Weights of a small transformer language model: 14 layers.
Each number is 500 + 25 x the weight over its row's rms, rounded and kept within 0 to 999. Layers, rows and columns count from 0. Numbers have three digits each. The size before them is the row's rms in percent of the matrix's.

# layer 8 MLP gate, 4096x768, rms 0.0704, rows 3978-4049, columns 576-639
104:504523500464523473495495520518536496484474492505482450481517541489533477500479499502514465476504519475524509515496493480504507482475532454546486484508526547487500527523511510454563479475511511
094:507491474520505518531500494489491491457515509510474489459515506530519498499480496448486491487493484512570455482500485496497487518497511452514516468494493509497485524515459525505503484481426492
105:502505473528516520461503487541493487517498486498496453482501496518497480475504487548481516519488438490464455542500499501459473510501501485518497500496507487447486474505472549506537498517467491
085:499494532458519517497521514540478523527444501510501507485523483501486500464503484520479507526466512538532502509475495498523519460487498464519512495498518530481460507519519486479550509530452502
097:541497523525461538508508487470458487484552510540495466484508479477483530502518476520505533508482492542501497524513544530520499469524469530511531511505497509499518516505487479528515515461516547
095:511455512492482472531551505503497538494500502517524480504504462500477524509477496457474497550526469515483482484489513501515475483533530558432491484474511486524505480510479510529484502456468531
101:466524510495438512486509526505492505540477480485517510487517522486505512544500521560490474517524489518519514485492490511509470518480485492515490495491486494463488484504478516511451434476545483
091:491507477451500527518540515529462495478454479502458464486505509511520490499502509493503507516487497502520471536562528456504516501501463505532520497534493486520531468456475503531538469459498482
096:469511508459482440517492497497472466472523525507514543520502516539497468524548528488524513495476476513538490523515470474512498530476431518478526530477514455478500517522475526514497538476510489
096:466556468530528530468487494506505515489493483519479480508494488486516499508510537525498498473539471507512521507510505474494477438506500565492482468501492534503455480470507487452537472498485503
098:497497491586464502516500523518550494471468495530461522525518518529508503501493520543493519484505488512509483517469502527526467451496508509481497498474519505518461477526533515520547480500540493
109:520493495528478478510473461478484542512512533494499509500515525455500497497469498518503507517544547478480491480554491476507490508468517543499498518469496503513540529477504534524489492492442488
095:501492478491473527428500504501566483489491530487500509493460527474551536509501481520543500486497486490486453532504502502511511517536458534529451471477516528504499479540513554496526459525504512
099:525485495479504503459533516556511495543481512511509498477533482501477484514501512493525492480540508537520512512499501524487448504472517539482459507498536475530519514460507519498499476476511472
088:464478514515533479548494493493511500551507483452483532498479496434495470501472542485493496495475527503551512528482479512487491528539555477479539556516497488507510486499500478507455512509553542
101:536465476497507514509513481485507524534510455504541472451527490525465553464485502461527537485532524498504513568536530479457500497488508472470504491484500496475505498492517535500533502491506530
095:501529434480498483465496469480516481489525450508505494486509521473480512496519520548469541477527494486487530482467540527507510480485504502494520510515502507507498505498500493494520510490511510
096:518465515488535512496535474468446494478475486497491506467498507485501524461535520507511506499503499479505485559522533493436494466496483501483512534472492550542535507508552557514474483499487496
087:490538485531514442544468542508501520526490499517461532469477498535462525518527471520532403508512507503492545503489517471491504483499495511474497471480486476517484528497481523487499482525541551
101:502542485483491493478497514477491450480477502481491503475496448521502478477449543478557473493479517538492524503513479463442454515510485547540551520489506530499514480519500463503503510520491546
099:506477484497509475532548489508487538465524503494561507474484461485517491539500483498506480502503513476467478470433496456496489511504482510526502527518533505467462479465539509525511511537464508
102:486514493465498478482526544495523505509497536527527494484502507497483524498501461486531490502525479500510477467517518497485488534506510482484531522495483484455480557482488481542505472524511473
096:531498499517515488491489522496484555497519515522514518526542482491511526503506503514502493483492488474492513525495509536494477520511481452488476540511548507496484523466477503487513478477482529
098:514534518438483519521508508477517481470485566517547529517501514502502489522489538508545487517520515515515506537505505481468492544496495493535506515481501495472473517468485506444548541477467498
106:495470528475462526526509468495509479496496525509496490495461525464507519509489494499525503499546508474512531489517504499511475529472485496469510513501505480514447465557522506492501465553493503
109:527508501478459518507449472516566456475561542487506515481483491483495508490474508484457502459498503537486511476439491496548532469516477513505539482501514493503526492505502510446535536487509473
094:539537549488474539487497466499504516475524482510567516553529495452507494489485506499533485490516445502498493507518509502471516478453488508464478505499490519525482520498482493479476499488504478
101:477418461506500474498504503533550522508513539535510486511538515478491535528477458504473474470510472524515474502521461497499486521476446484524518486487495498516509526480502463482472504482473484
097:522523503500531550498493508511507540488508519482494469484540533497492536504495522466477471495496518528502510497507524486552498492527505530495503461481501460495485516525547527508448466516519476
101:506485447462448494467494502517516506492460508458504490528493541578507511499473517495498522459477537523483473516535508482443504523524490459505451489557486489449455495518499520526466516484538513
106:527480510504477481503503541492505510511501547539543512490485544518497501535516545456502511502548538482494522514499501472499498518484501482475534465549509491483513518495484471497533488480452483
100:466508507492525482543491522488535518496492503477485456539505484501520476531468534503547507484514450471524513506557480523428493478497510513482518509490541478521514537470506493494490527524475505
103:503514479488515533467505518502509462410491506494527512474533467493525487542533500473472510462491485490494481537513489472502532478493494485514532502499469555513469526517499492475499504502485503
098:484499505492509521496472510485497507488483477492527502518503492504517489525457519479459545525527490461468516535474460511474523496539511473477497482480520468561517524509528460506525533513510496
105:487526464461494474497487452494473488497508490485520519499455506458487519534518464480504494468482491511503541486491506501534480476519466522515517503525491512509497483486467464500526481475444466
097:495510510510541491507540509523495509508497467493477487517527512508573511526550507512511517503525502558521521524499522494520503477509503536505528474502523502495528477521502513496535472507544513
094:486462483456470487476521494516535502503469519512488511490503494521518518498504479507524518451497485497502539504448552511514487549539493520507489496518509468517516465506471554500512538522473530
095:512457502477475496466528493503507520456507533506508480490522498496506513509483538505493471487548486514473472518512512510529468495502481501470485483498505508483524545493517460490476509516537463
107:475524520511505511484467451473513513483499470481536487456499474517510526519478483520493504483519488477488492492481486467516516508486518461511504518478532452508477430560493510494462492498497527
100:495469499528478470505492485491505529482493481507496526483557445512475481526493523542530479448476505492508509483463482535485468457476494505498502489476500499522471513449481484490503472511483458
132:533505560511511490481483476451516466476483500453477473470530483504502514527517493489523520512502482465467531534505487486476458499457512493495499513481517479539491461509526482477486480508503515
099:517491502441496509503466459516513503511522535520508501528501486501516478485523500440525478506475512462497516506504522471487518503466461471508527485507490489494477488479498508504486513526520518
111:528475509549510522472511500522478513478482526515531554512507517450513480489484453468482513506508507488518487496496501539464534531497542507498510523510440485480458519469496545528470491487523508
092:491491486513530517516498532460507482490533491486491461521480487499499497517489485485459510509473484472449531486470525499505486473546511524518504447484526465516494488528475496500511495501526478
097:501532507492528511489482453521501549506472499509456471464480467541494454527495473529491480466492492506483483506523473478535504554510487531529478496468496518495521511497519518529528485536495502
099:523467440477470487542532471526492477489515493509545472473528497493538501483527536492486489548455541509479484562564541497508494456526510502499513501499475487497483510523458486470504527497531486
160:488523520492484524509511474513504494494464541500474461499539503559510474488466528488547519495454509469490542477547510532522536523475498482480508516501514469505518471524491482489481498495506500
095:509558516484532500492496518519505499480490493501501504511536466528473522500490506523533496480511487516473500474539460480481510509477486529533528503502490478485502491537482480512484533518514503
097:455493463527510480519487503527507508493470490491517465510511508486512490432517520502535495493524489434476481536496480499509540514515502508553510528471505498544527534454537478512498502510527479
104:489467445461497515518558467525519499497509491479537512517500538516492512550504493521478472476497490494515489492512476506551487518517465486504532515437497479504480515487475484537533505507474550
107:521501541526481496521507500484496477471511528503489470481487497504523515514506492461523491502512518502533548497531492475503500459494521545498540461516497484557502489497521500557526497436505500
101:488493472484488488495493488493462544511512491498475503562499470537497522525463509482521517510484517513501496507515544503473519497511533483468487459521448505508513435457493499506507490477504525
097:496494481498520473523559516520534467517510467498492512490489508488503475491530499503507502511489492474485518489492489453536504488510520484486511476484451469492516491442466506461507518499561502
100:450497481528507514494503505475507513508463545498515502494513478476502482569471545525539481501538494447480513516419533473541467553499516488530495491502490503475471489533519546486512467539535463
098:459513464535499503502521509534468503493486523512500486500511507510524498521504530492523478534468545488474436505508524481522497507504488491489475493504490507492531475452493509506507515514464539
101:525490540521572534457473550541488505469511479526509517488486466491508508487502506443486510537503526516464505537457481478501454475496458512489462504503516487507532488501530474469530537495519477
103:528495505535483488474487500500527457447471471506508507471503512495450517531552483518483462483496529513442545478516474497518524524482495482482458549484507502492481506506484460506493501520459469
097:480484503496467467487541520501497502503529540499494536492548498471521476463484478520506491472512499514481465492483495512493496475493468490474509552484478497549512511493509488537537497492512486
095:476496538495470520521476471494526509494479480548460468525538495471496494481451499524539456505541496467511492506503555474511516469505500534531512469457495487493515504528453514458457476506505529
102:523493506539471484463469498520476533549496524509517494493493509467457499487457515530468497508496505549515503510479515511519506505489484538532513505511490495562497521552518517488497557468490534
096:521470531461507450526496564501462520503499480518535472481492468482430488506519553516497514537493494513507485526487459530488485515472518486531536461490485522481497510508543508517484472494505506
093:529521493514503480557526498514496463537473522492447525499495492488516506484511511479470474457510523505558475501490495506542527513522482516532457509491500462515521498467520530497473560514500503
104:500533511497492540487488487488481461483520491482490456481497489521509515502494487501513509533494496529584525510482497517530519510508519466483478538483512491535480521493501515458505482529474474
094:527525445502499477544527479517494460524467470484533463498491497505469527535465486503482519484518481499509536521538549517463537475470512486524455475523553542459493484484530479480510470505502504
100:484510505528469516525499511460507484498529501488521548494498532472471541500475503486541479502505478508490481523496507509520459487513508532514527490518481523507505479454501538518533492512507514
092:515469531478534531496510523492482467486536529477459535509461496487507476533496498541534504433488487510510499498518511512480490477527540495460499490485517524533536537488490541513555500553548522
108:509518486526465512511589574492482522494511515496463522513493503487455519487494477494517493489496522516511524489499495485506555545510519482524494568506485482473455462516496455469492537476524504
118:540469529492499481537497539470499558497494516492510535498516484474468544489497506465530494508464495480533473491513515504480537545434510492475531452444505477509438471494474510497490532489475477
098:454462478505499530526472523446508496515531511568504540527528500492465471512482499500530533495537506493492515492447536506537513522450492462553474522502531494445489496478492494522498526496477540
099:495490507516521488477486498463462505516476520487544481529490489520483507475515488528501505559510503520531479546464532508498501488501445504557486491449524519516521475505480514483485509439478535
090:532530516501505485524454527497475525517515452488471540485521436533496492498454469516549457493509501520513492524483496491549525500454521519493512547530462483500479482542439485538517522496498577
091:477527532484451499503458473524523508535528531533542518480522501493485460474498489500528518460524505498521524522506499479482497472502466522503536458502508510499490503477490492542512486498527516
# layer 8 MLP up, 4096x768, rms 0.0705, rows 3978-4048, columns 576-639
098:466531489510509475540489443476503491503509489433518535508472529483483536501504497497500532524463477481515514500491488503499501528520472473514489475503511506502488488534535476547490469524442446
098:489472530487501538512494513475478497531500486499492523529462533490469519456472508494473534486524531529487491494513474479512535526551518544486515485514507537483491514506465445485495512523522521
101:479504550521469501460487547528521510458541487493467534532484496511480480508527500525507455530510528476515498524520485508485529450498525498506514499515478473517538495523512488484483524483512510
087:511560485479486509507489504446504491447526492506443460477509472493520515503524490450485501461531518492523544491507482494461487524490525483486497511523518462499492490484467520519453509490474547
099:529519493528496497519507457435494502436509512538501481493512456498501500538519467521488510523547492496503514531529497474473510458509499505473510551514515526483504510518574490477456504474506540
099:513490478505531507518516502500498484484503502515506476477478515517505476484468480467445515495517476481512536510497545450514500484493535479490463490459501516525547501505465473496494474515512498
101:504527502469498519503462461493476478452504479535508525537478490518509535523503517515540524496501486488529514482496493501505525452497507514478463546485508506520508502483550499498468515528486493
092:499493490506539510450506502488505480569524524495496483494457530516444503506446516527471469497457478426494502504508505500492538480483525547471525480495500492508520500517483508502509539511499461
096:505491547502552522522469464498496513523493519522501495526472495476523453499479456499494470504524469484459496512500479497520512505509528509490531507504518508495553504482524483468502455507507515
095:503498474506494497522454553519480479504513516483501499506512473540476497483464522496493487471505503449485446498460522498508472486497584485472450427505463527500501506488490516515494505485550488
099:557504481530496536501475508461469496530550474509515507520495471464490504502530451469509444479516479470512490465492488486498469509460507491493555561498479465532469504501508506481549478486447473
111:495485508493483514483503508503514476481485469477465497549512526536495533476544462534481502515467485523528531531458507516494516537508476520509504509530493487524513450500505450549448483532509515
094:472540523540472507515534558496508481525494534492549488509527464486494494499483531491502482521492467472495538505461502500497496493534517492550473544506500476530487542464538485532535509509487474
102:528492467522460538533492458458526488499520491485472456584491473495509510510506504545492524484494479493479489469493423513490495453488531509516516503522496524487560512542533494532496512536464449
090:490493527439527486510473497491469503551495484505497505526477482465488479534482489510522469513480506513498525480500549508511488529536455526448512517572503499526450471494496471458479530531524523
100:473498505508499515446534500458501527470524495568546492527471485496499549529497537494479469493490528490531497501479449572529472524506494500489516507447547495485447488504542477541525508486494513
097:506453509502525498533543494546531471498539502508493438500511520512541478505488533474481518494486467486513506489497523521495525523481492498496503470481502498470466494455483497503481504492490496
097:486500453499516552544471496482452444521493514455505487518532492507506492520472530472467536523468501523462446566509481496511517505461519512491488472497527507509521455486525490495491482524502512
091:519550500506484484515468484471499533505487506525537511491509515478452424530516457494506500563487478495450497515493549488536514486519524571515497493441490514468495478503521511526458465496462549
102:464496514499470492490473514497490512520510502511515554500504499479508476476518513489546474465512509485487543487450507523516465486474476492483501503509527470481518473562508448519493478542521541
096:476493476494474477490509494455451477490519519517470463514482509465466524522514508517541485504545520502499536490514530511518495507522501482559526464458520484519531535526477474510476523515482458
100:479501560504521527485478499534462506525509515560458543510535493556561500514485509508543499493522552486483461516494510577480480510430497498501512436515491515491488515524517518484465487481498504
095:478492483502464523496522491473515509526500459517458493487479530487523470457469470548550505508552484513523540492505528506487500532490506515519512505511516538497454558493498517492510513455524473
099:485461483505491468499523526531491526485548482477494489448490497504531491516459492455477490463468465487498493469496510534509504497501478506438489476535516474477556522531541465550447495471521460
102:536469495460521511467483500529489499493476446518508476532482492474501536493516478504549533505527510491535502489508522544504470517479547479519506456501540486476494450522514513485477484489486542
105:508496467506495471491527535478473496519492491496546514555528474491504503525498494517523513519498483490534528532550436480488496454453523476506433488492522476462495510492510536521511519589500481
099:546510521484487488519459484481504498538491489528477475498515519469495532467487528489495512514533514486524480436513518508451481523470515503546500522449544484461488498457458471483513505547497577
102:487524503516482533475483510540462524468504481475490475494422540498501436507473536493504520531483509467494501469480485473517521444484476525509508517457541471518503510493470470517501515535496511
101:520496499505507494520511471532508492559484529462470465527503517493491542504536559484514501535463492464464515473461517457492465480496512462515473523489485462542557523494536507483518464499467478
096:517547531527534505509511480473450525482541536525503519518507505504520506521541522520503483535492490508458513454504497494484475487519505497511532506460505493536529459476477508498533501507459510
099:535494475456455514540515527532536493486526520489546500522472515487495505487508544535500508513509522505523517533509499498490494536469536527495549494542516524433526519490490487541542472460515480
104:517533503491501488525477488488520479521491493503508498512515500503490523497496475530506431484538511491519496517469511473492541504504543529517492509473449499449548460489470495544549475498536509
103:488508540489546496528488495525483497565498506506481433485498532506476516499458548539519491528487497510499496480502453490501467536486509517503508472477512484497543510504464522493479556491528433
102:470471499479539483486516514520510507504510527518470483485522500531451501471533533491490496504486499493479509548578548474501537489500408520474460509513528466501500503543464492488487467465486500
109:521519530530494475505529463527526495496468528527503514490530444516515468482532514446489521501489499505498528536472507501487466548507461484523478478499469509449483508512509452462477457516525535
094:498510526524497552477477459488474480512508516496447489492526497476529493527484440513517501456482490484557518520470481478413533545512505494500480533511493489490504534501474483510517483522504503
095:443477535538529477514512523483484511509505517504480477490503501449482494521449497523519476479487547481524528530525482546509479534482480502485501500480510502491508482472512481479537513491523469
093:518489491520475520514489510496526489490522493474525495524494534506518495522500474489480466502550453466535486485485483502527496497518442494478512507504527452487484496533476476580532484508503547
103:488462501490504522514530552528485506493526496529498500502517488458495460520548504504488499526507499507505527481532485507506535541513489555532482461478520518530499507443518458510491535500527482
098:471513540499525514466479525502515510495512526478478483542483553526477544521509542517517531502507481484476505488487478480509449470507511543522440489487497476500440483520488463482521493488537464
130:506520541483523464486506486501499503459514488458508509506497509511499523524528497471512492505461491504488474541497521520510474540466517480521534540509515493518478462503516501454542464504535510
091:489446503466448488516497469494504530503513542502495527536507486512497510470490467477510476468513466488494462500493530520524493467502497500507540498529474482467492495506445529472497495527513517
108:487494495491468477493503492488495516498490507475490412482514510588498455516472553506508543474512498470490515545504469476515497483499460470520487445524529528502508528529507498468519506488502513
095:497472511477525510503526504537512490505520492521510504516507483465531508498517511458544488444477528528499480520422511513461495525486495530545507539501458460518532494483509516494515482506526528
094:488444492555494522484517464487464515511517473516516489481485527492479532488495474462512504484532496502455482500531463477521503497504490501498490475517492512498493548523510481467524509472453524
093:503459482506513486480549494505544460471495524488493480483545461467542522458504499498514522511520525527489487500501511495486530512469519455510496487440504512512487544478519438495492491555536530
109:494538522494499502529501510451482462516480525483489493505524525506499497529490474532492490537474515534455566485489545483530505529520476465491546499473550473492502486521494476508481526497525497
092:473482475467493537509547508535506528479530507529530506446518498467521493560521515521504475500491533482495494510496505458498456484573491473490546520497489485440505502443486508505509531505481500
097:528523508506534509530503461535480529494471497539515474545517478479499471430459517531530509452523522493507528465458504507500496471504514510517495513530516474456469508490435551472474487485514476
107:513504486527532510482521502478491459525511506470503528485479513516493498521484489539472484516516507470514525501519477524470494481475493454484508478495500474483514501534505475493505548545490498
100:445490492535501476500496451518453478477515462466497508503451508457531497504504519533489534490532500472486465478520494508491505505519530492480474498537477504480553533470515501505474464530482505
102:465451490470497510462510522513508544544544462491495517493537466478512537467488465475517505497510506528515493507508502480485525492492488540521467473491499510491499503530456456499492507489496489
095:507454503504517529507492539459483504499503532485502496496477495442511510480502485540490498541452547512506511476509507504471497453483466451467454527422502510492503532515510508507511480488536521
100:517526502512476487510485543473467477457461502499514462513494519489538500515499484501493483499490438530490489514473501470514489465481512532491529518484491473481481507458505500510498515545474508
101:485487539494504536490519510490471500515537514548543472509489518501462495464526473488489498499525497508536529474515511534480469503520521518501514491504505516509521509538502545467497471540533538
100:521453490478489489503531511496508498525481522472529491499525478528503464496539494434515519493479487493502520470521460480535534491512505520482470514491530518512505510454511527511483484486461498
102:457526528541469501494531484502478511479463484477518447494489490513504469463449525463502495505511513458471463469480510540482512547465507503509472503514501489482493488434471504541522507439478493
099:477545529507520477526520479492480492518499516476527487495495503487499496455563512541476521483476486465510477508484518498483490493485500490483506473546523479516517508519500521499544545564476470
096:508485497513470477505480512499462527508495526539507539480453536524491509493490517472502494477493508483500470508453495481517533467495523471508528457474505538433497524501470511526454490491482492
102:443476507517460499521528481492533495506494503508505487461476444496488502530513488483504499476507532501505470495532507477489503430490459531478516550550528500508543501524455492499495515503477486
096:493528456527532532470506505490528504516536522523501469495456524477527478512513493565499484471498508513519561519532516434555504504518435504487498480472503483503502518442475492503493479492504471
090:525485512557454488582514545499473540499483498550506449482503520496472485474499527424491481503514512483510519514506477518471527495487478489496504473510471522462509519514509501505500468464479549
101:532509472515500505501497532489517494470470461521471510527496478458496509525519513478502488500483507533494529475535475469529491504489481520511504533441490519519522509571486516533505507514483507
095:473489492538449479510450489495539500528473455479486470538509514514543471515481510476494499461523508534540459528462518506467497453511479472509498506505478543526441501505554459501476495460514513
103:439500499501491490508535478482494526478529502517505531549515535515461516500510509528522489468481512509514487507494520495509468521430441511474555481493475523528506488482529502476525518497509515
092:500491497541500479461496502518470490480496545496509516488482505485491522512498505499545523497511493472492490507515469529506476490517499493497477498459522480484484545535518512502529510543501507
106:503538482490502498488509451472478534525496525483525486524510511490483501559495470504503479473535471467535475504501494536501499487476512451498490539473435542461486502467539539481527488518472445
117:540504522509533456542497489449532524483460502517516478471516488482481613463449485464513505463511492484521462492471503503509480513533510508506532463491450475506503491518471514493516453502478516
100:519458530503510466474493482511504488466512490538502477512528486498517518517479465459515500453520510494497496478519501532481511440528515500504527506521510465519515523495474486479481504497542485
095:513533500503515465483447542476484491504521538500537477503501509516494480459523475468483477539493502530561482519512481496465484501509472524516471474446511543544515483528504497480499531469496501
089:473493477500495478498500489512459524529476515478462478499470514505486515491514530519463484460464504506530517549492495462533498497546556474524500534529477498486517519469480483505478451515517499
# layer 8 MLP down (transposed), 4096x768, rms 0.0671, rows 3978-4048, columns 576-639
096:485512526513472502537465470447507521489476508489474479505504500526456519500471511506444500480484504476488537515477553547488520466512494548520485493465509559537453498507524470496510534488538473
100:510492480487511538477494538525525504512519497522473548523500528508499507490514519499479493516485481515523518480487504484504495507497516513495531544498459495503457508501483495524470457483504501
097:442480478500488522513513542506517489489493521520525512550501477512486499541470558484510428446501514490448511543514516501523504489460462515504501505521483558504498534502466498462488492466515509
092:501487524509540466472481515503511508495508504501492543520544473479521471515478422431556491498488510497486521439498542505501494432499519491479488517486486515484477520508501516451549529509536517
097:467466473509460502479514477509512509476568522496491544494485499530510465476505460463506523467444482471515482490454472472522501508484476499448485479541473505499539504478551538538492485523509550
101:478492479529506495479516516482454490450463505487540482498516452512496522508508523523506465492540520501514523497481471499489506537478527472493458497464456523534504505489512477451527524520525515
097:507483503458499482504514513500490451501468512471563457513503468515550512499527470518505497496499492533546509518479472464524524524502500507501532480459551503523458512441499495473471475523467464
094:503567453484502549473535530500495496480517520526470517517507503523499488549497487498500508483489516508539501504482502496503508496483504481527497538471513500488503533505483482467495513525474527
098:508515495519501482504473488465551491516503463532513534502503515496539474466486471467481474512496455518494463514473503511491524512505485540453505503533443521457552450521483485491485507483509522
099:479494487509489479463509523530478474483488482502505510541522475514530498507491483510506482478475509499507499474520536421549503498542515503510471539531522481528474493472477532496505422529511500
102:537533476537488519508496483512444487495461434506496503527496540507497496482491508472504485487540503458461490523502570533544487528455475485516512499556498499489509507526532519504490454528505515
100:556482463491515504472516516507504486513554496475532522488510531527505499498511480530485503506473450535491527538522515492477517495501478474515493488470491470498494510487494496532506498491505528
098:519484476488472527483480536498507502530486503525478498494470511515423549539522518518512518525480489468481527565491479461477514511527522502507455540468517484489513502467521481559529521507504556
104:562506523476459516503532504475494538500506470517518506478489509507476473552512519532499510487519511520519474479519488458505432488497497492482538502533496518470533496486509504514468523503500479
094:456540497459518496509484522515475534532521505502502477515520537512510461502486478504442450512439526457525495509511519497485490502527463539521448490487525498530526466480542584509508488477504530
097:543509493516543499514525472492483485530485476459548473473481479495498476525459491442478531511512495493494504514506482498479481463506487510521491471520511494488499525487540501495509447498478503
096:479525517505485500526519503493530483545530525522487542468504480556506520508494482477522517512532489484497509499472552520506516475498536464510526497506522489502522501514491483539488511462522505
098:441463492524519568501462537462487579499490493546486515492531484461539509536511516479493526456512468513472487528494448479474506506481477471473488482543515513491491495472466480485471519485544482
096:484499505495438496465510498519485513547507485445497458494494490556511476500520488525459530509504533471521472484474510515544481482467552498524523510479474518535465487525485471486494555477499506
102:530498536490485488485489482494512535549506459480505568507462520495465492465499506515488471512491531465510462500515461496537500568520506473519497471506522427475502477508526454470488510501480477
100:516460517510552471523472507477528511536503478509518452461492466493522518516521523512491476531504465487504506541461496505475452456490524549510450466481528448481480462532452502497513515512488507
102:511501517527519471534481506501520524525497476498448471545485452482513518497503538510466531504498541452487526486516458469554493505468493443491526500493512488535522536499443474505436534552474420
102:499498491483505497485484482480531535502512502469497549520479518518513456446492479527536476504509513509487499520490517463521519555487502516487477544542485486506450507506507476459502494536481460
109:465498499483500482527508504531486491520537512528523453511505537487478504486539507459470506491496488493499495487486545511503459480534499486499515514490547503527539501509504521497461525506495445
105:518497510456482526523515501519458442483473477492533499551460563478465539497532487535501498483510479478480478526494539486516470488451493496507535510510509500522485469480500487495511497510492544
104:476542507514474470479545518473472510530536508505576566513497451458461533512471511489507530522474522472516509506527531488476510493453483501528421497517474496539487509491503529487491505515492506
095:481488489486457485513485527531482470524504503521469447493495519501432492507515576515464492478480533544474520497517509516496531478472533525516524482472485492491500491513465506546521524547486487
103:506501470502492476484483503527480466506465517482484521484444495487498505502481519479504500550491505470518499463493442493496475492443487557480479565480545517499525512537517480527502531506513496
102:521522483514538519531503518458521475496465487544506481505471505482521518485499535471488493485527490514494505471475501509501475481469475513486465513553505496537535544478506472496446521523529477
100:502468478490523503490475462470461471510531509519501543501471522523555517514532548477501477519514446494451485502468548464458498464490508472478484514479462525535514555496474548527522505545498515
096:523500518487509521495497539512503505520504537489458509510480512500434516489511521536486496540520520528501536538524512484469475521520507496500478495510534505505492536513431463509518464503524538
102:483567493495518524466493465484500485491492524514518485494484453518467479485477543505501491506494504520476519512495485489510507498473543531455534513554484533490498470503563508481524482513510519
097:490497513497529469565489540511477499477522480504477506516518489479534470477515479509544506525470486471492500484505469454504517521496496489519500460513465542496529485510487509509516484462498473
103:514530496537500492492518503486486479483512518488540485517534479474444497495507488545483511506529473478476539483531515491478464525511494535491514487447477456507537506484495491472465421499521507
105:508464502492497536492491508493462452500483495529504584473481501464485523488463495526541499448517517509518550465517525524488494481528484500512521510493480506452495524508552519513524494526514527
099:508480512493492453547509510522482483512462507491492543458492503509470497471497464549511494547505500485482511507511496516511508492470491519469519499514458545551509514478517526469514524522532528
098:493502521557535500472571493498510474513534541522480491499473514494480517563499453525494473459511473468497504515460535561481511486520421492523495488441519524493535471484519495468524524518498500
097:518492525485477495488515458491491511505495516520508502532475458488536508528534512495530474512499463551516455524517524513494499493469483491506529481470504470494497475434498503485508529534469474
104:467443506542477522479500479467510496460511496537475503492551508467494518509483485506453502520513535504489542506532494461513554512470496525512457498505560516525501523507509509496513512529502487
100:491533484545513581527465512489511501496480507470546478478488553473506492513526498513484582511523498527522487502460524528537512514538504506513485503489454500516505507497503493489512488498523545
108:505515488511529496493509520518497503472475461464478485464501558527521503503543519488531499543476441516495490529477577487507458562510540492494487526517442523443518507429490504491536473474514508
096:495547513505527537477527464478533514536514477509522504491543479449517494532517507479508493520512499495497486504475511499511538480552463549525501553463495490538524475468455528526524525521480487
110:528460514505504469480537469489494516521475499479522492510511465510459504472483542529538545490527520497473533461540527454532488511530511489484448520530511542532514459501482481476508467455517518
102:509494512532503478486487505495478520495489497533463463526476495486520476510493496472496472489494534451501502477424493520470498529545483491537439509496489473496448478508505505504529509493496525
098:505511494519491531491536487547491511471502508517478486465514467467494500491514532476527491479480496477529496491476521492505505483496520536475472473489517514501475494541511470530502480494494445
098:478499522486498498506436461513468522462478460495510470521548529463554481474494514526504464512464566524515491492524550453462477458474459452539506558467494469527494504499507483494534520468537515
113:493469496489485468482483521512486528499541486473518521496469487459496487491540517494471477488536482471550458526512472516481484482538530507525480469507475540536486492477511515523494500494502506
096:490510480522498472483488526486522502505523497518499482462532501442491517484498490510468522499518545459497516495509493532505506502472501471518515482495510555512527491501494436503499534479463502
096:503522528487492476504493535491459523515474505516520481546488480516554539510506507470517514513532442460492510516467528501467543542512500484520493539467502535493523543521566454473501528509501508
102:497489537503471514482539509489512476548521495535490549495484519501481515440502524548494495502480504459516495524507479503476498482473497520495476501521495506490478495481542471517469534563488496
102:548504455519504470487499457505438515523517452487493531506474463469474523513521503509498523501520464488543541486498500496526501479501488494523480501501488495459499482502481515502518487501457492
101:515497521452520516515513545532491508541583534488463507552531477496506515495529489487503492531462504514468497507549495510483483463474540534520486508459494474492509475474408533521505524478471490
102:477507526505519501515487553460497484449481492505496522554501523502476457510473537512532498516493519510522496524498483502467459486512510495501489464495509487530528532499537506497487534500497454
105:469482466486476460510532537509537526491532514541472532503551476513468459505498481507493521503500485495533446467480496481529480509497523551511477487518499467463474480474531517489529524528516524
100:469503536520511484493533506428540474487503460519533463464534504510538532482520492486456487488453460439459497477499563491526482505529505493496518511518527488530494531494442504518538521473469488
100:503508523505514478503505501490502503485521485529478481512499515486504475510475487476481473490484556509515487475515456525465496541544547490497492519519458549514490514472499510555497516542515489
106:485497517480488561528524473496522490467478535502507504537521504479502502445492525452511532500489509461491532500497540535527535463515510497505525514504474507506541488474474519491517540493487520
098:519489447503469471491493544453493490470480525501481529525511483483488432513478498501493501443503490495488520442505485494496501472472514471495487509498505514510478503536467507519508494536506531
098:487496501516514501515448502501506474503521476503495462454487507459462484529492494505502533511505484496499551472487556517473520486493484520511487497486493522502465485515454528496491501564495487
096:454489477503486514503531459518502472519498517502512450487484471523530499467532492504534548521528507458536483472466516483500480441465483487504513499476511513461536488485485537486510510488443486
099:508476497521534521465489455491524479470535485484506530462505504478510499484505518522538478518480503506514499494454510472523471477482554527476470512531505472480518516504524486542491505454514530
093:535496550514503519509508513484547494510529530472507487479493498493511575509531506437534470537514489500524512529524505488521492482480483490530470506479505515517501491481539521496473522494510518
103:484482506483516479527525488492479468492476498447470506524537504514521501550459468526479516475534489482516522511525487548461485502503471544492479516493497469535487526492470502515523504566457480
096:491508472488501561453514495519520506456500488521520516518484465540457526527473510534509500488486516491490518511514483495475548488460496488509518474503501467514546527514484462530523484525492532
106:478506509544470464511480496515505514486469477534504434511450549573451503473511511509485466508482510540499477470497533531526510492491488471479563478478471536511537473535471490516562526477538522
098:512482504494521461452523490470477445510477526556511483486494483490523487522465544501487501514518473485494508515495503530499494507493504557502552484515447489498524507446497508495574533474494499
103:511520464491499493494513481534492552494555521510538507485494496500475498509520526472509495534463493490529496468493491495525504504495529486536436527532553491510480530480524534484435539508491474
106:463484482521538497520499466455488546517485486461528502487465476420515536452421491499505535491550538514496488518482539479508492512512472534491513519450474475485478548530551508513496469460503482
100:522483518526535495548475473502504493500507512514510507466532446486486478475484482526493470540505471499503530522530486490474503493515525542547509501530522485507491513526471507508515513491453501
100:490480503502505494483504505510493503465483465490504512445464490509516497540518500516471457504530514502483510501494463504489509516513514521496512497528499538486499509505488463505492521461531483
098:542500513489455523496467483513535514578471518505454494450516473493548506445504542514495527543500484494503504530531507457469497489527514494527471558506456523495445451506518506501478478490491521